{
  "intermediate_size": 256,
  "vocab_size": 678,
  "warmup_steps": 200,
  "schedule": "wsd",
  "final_lr_fraction": 0.1,
  "max_seq_len": 1024,
  "dataset": "wikipedia_en"
}
Each number is 500 + 40 x the weight over its row's rms, rounded and kept within 0 to 999. Layers, rows and columns count from 0. Numbers have three digits each. The size before them is the row's rms in percent of the matrix's.

# layer 5 MLP down, 64x256, rms 0.372, rows 0-21, columns 128-255
096:519540519528524435502443469483483542563534516509499431570537541500545510433503498529491465507532608452519579502503504545554498511418418491592526493579465444576472424519459482467442511493506530510511532480549480527471485447502510506546510479449553493498573512502501514482472491406471551499512424458477564454453523502501500541467519466516468539525515517508542559424530554518511501463489
098:412489482548511496510483504471434505508494517530519461430492431506433587426523515490485501604539559492484495543476531530616525481487434525482438491423446527469483517537571479475414489493522543545488506528535475479490529514441594561450512562507455471505481461494536485449474470474546526524494438537511518432481497520508524567531513483539438490575509451476512557395469464449523451506499
096:521520512474415529569440502524442415471464481494514469490460519500520497536588506480486540528446462460535518480417523566479474479510503504547514495527517512459551482541534516455555498519540513497527429478464485562445440514476595402489507487509483462445485480536483573511481451493478483552490474453436554522475479496509499491525555479468537526460482452479505579524438583466540465439469
100:515501532459551497516521515535537556470479514464536555591502516496536444492493479495570471476452471504486532511518468515546459531450445503523487462438573498494509525483481545574459488462503462569466483513497431475508487528489438469493557501539445519532473510490512439551504488521487471480465481520581452530503472512522470517516447551570488597441547455504454482501430472510514494452547
098:486559459435525505536469503601529520548449486544484468434485561494527535470556482533521554510499535442466543511467552533500536473466504464442558490550515541520491509489517462523504502393532549569512475470532451462526551509552497493476459509492472496533519519496464492440458571568469533555466467501509543521491494520464505517472512479448514540536492490465503421463483446511482448436477
092:480482469499594450478550514530481503492491529470526573501462535518498507495466443413496528440495580541500514508471497513537478603500459529459536496541442467435457528548483577465456495505406527497521473501472475486444496545518481455559470544448475583529532541509420479454451553531486498446461471503580526465456497513422504551501429532429450569561465454534484512494511463578496443523495
101:445448489505543523502497499487512487493493472532515505484558464535568567487459495435444489526480513522512560527440501501458480455524438562559510471533508470483422531479440441451468469536448468563488480417500527461546524457523498461534474456520485456537512513528423488458474525504463471403539552505532477488500479504533488550423450389503493481508444523516431520496473471545476441538525
094:479464524583468484514583523496424540569481475501461520473549473527395499506537505532431510535517531572424535535566560464465472556499462517546583422435572441531491523530547517522467554515538536518481477472487426482494490466506501575495485509470524472498511547459506544508511481497477474461517507548475460521558529465568451476500452493511586441468495554467515485528431570530538468528459
096:529475527456452468438522517472502450515492493527479490515541499492518526500491469489528547440551496528508493506457446495397501480505461470436541524490497474403480574564459510485501503542474441539487602505476507493555544480540478528505548525451537411527458509507514453537512542544578532555485508567500426567430508508544514512509495436527491535496515543571512500475483515479589494499544
100:444489476413428428529509464481579482561508497488525517537500481493460523407485497528531457565501551509538498455504463476518527528471478473530499542509488464499464528507445468453520518499482550467550530507471516541516490468458485533617463450477526509483510534495530527473518518401469511526521463474485527472510547584472434487511468447451545539494457473484562528541507491493511491461522
109:425540477544416544478562529469359588476450491532475450439465449521523487506478464554539539484525404431493497446478446500488478490476474515518532484496511589498449522505502470522493480504603490460486443493559546536512519496485458436484518462518473494486607460505540483495556600506503517502495482459579421488489559531499555473510469507572506508521488515506463470543495540534553502513598
104:590506489520462412486538534506523467479535531524496512451540485511529422537486546478516501500542523637535533503462507465495518534435511523466466531485421501431485460502404468622488540458537538448477512524532518425524566495512457485478525430510479426446447555477454525515543502455456516461486554491508457458486457524485534487432578461496518495481471441546485447486576581448508567550448
104:523499516478524482486549495469501481474449421510465482517523593492493496441531488481480414533456474470512590469409566528524521468469451508532517483520444534540493484493449506555416471455531529476558466469539570460448536443545444476514485474492459413521522515512491443442479488459521517495508467531521527480587568488433518505445476459457549560532532589474415452489425495439499472510528
097:461541567505495462517541540536507523525538541504526478424546432465458520498472425487461532438458567448499543518487612584483493455495485457556532523488506480466539439472475472471511503525442473560522494528487477507531501491454472529494601555451547559480521518491558515439473539545498524534493525483461503465515472404576472525498453483564483512465436511490480560456447483495501445531508
095:453559520453494501461473527418470549538558496489534596449478580537503440457507455514521495471509591531474467495472441511470480486569509508426485495532494534536486512465502415465543410528474539547535495463470434481457478511467509476479516533518536481475556519518450522545508425574461492502507485456491478533491507599455516439462474531478517442515416544502508503549495470539488484488506
098:505561585475495477418509527507415499469478479484516432459516607487511583500434457517491510524531499460536489449504515547483464456465482524546526592523555517506513515490541468514456462491511564466442472525539582445510535476470470486517542508487510504516489466498504547516469545541494533586513461487538476554490516440489549523484546427514570494527566508542499552509526539486558456428515
095:566505530447548450505430474488509507535458555497474543526453637520544486437452497514525494489443515498544559502496483495534510486529498526577494566489451500518422466521478505492469527468420514500600490601525486521435474508512462539499451550497490540551489454550487477547493517502474523481502446499561466466584445564518495489429505498465507536480482486542507438507411521500564450489549
095:553559532504492453569469515492564503481491487463481527566507539539465500513523470473476521464431473507500490521504494462432463442576536539482542488465402569466465566511441453503556527526507468455585474539546520549543513549518585553533476498572517526443471528478520460546540428547545490565498453512528474475528572496463486531433587526555441503489464543490529594524467572471511456536499
106:462540521504463496488448546481477524489456442512486536525547487485502455519500500483485509497568439501570510457531396428446493412521432513537545522519594486514497504479533504465577482466488477491479536483483511475465561571519538467540498542502531456549491381532456389506522471500496486534474500502443488534507521576494548482450513574432459481556455489552500498476587517547503468535459
097:488467586547549500478589472497534482507514535569598511430482510488515483464505481496501440541497462480456486466486582542456542534532478545533572472411550464516567487465528429542372476524562532477566514463442535463455507500541569490460520536567469460499541577474562530512442476515486490577475529435519539500494491478452565467506472491521520438476525433501450517517513517520521486520565
095:493527507488531432535487446498488534572614517468543520525492473531437475549559524522467470501482479449503481552514514553471502588448533554509535499517580589471482433505492483545474525419492507582525501436479470532513480443565498448532522417522477438498422473495494523441449473537549459510529506502527500504498463480513452494476407574556545466534543443475483507519482502533498528479495
098:520494519485509543451460516528490499491466570529531456478515490493491494504521544408478537442450503461508528549449568499510507539567438511509493509553483467526461495487521502494420574458522512508530529526489511441523518523493484539523463532492522490477545534500543487488477435439475602532502499545513543506448419461474537483446521488485463557472479436482438541472536515450469475434513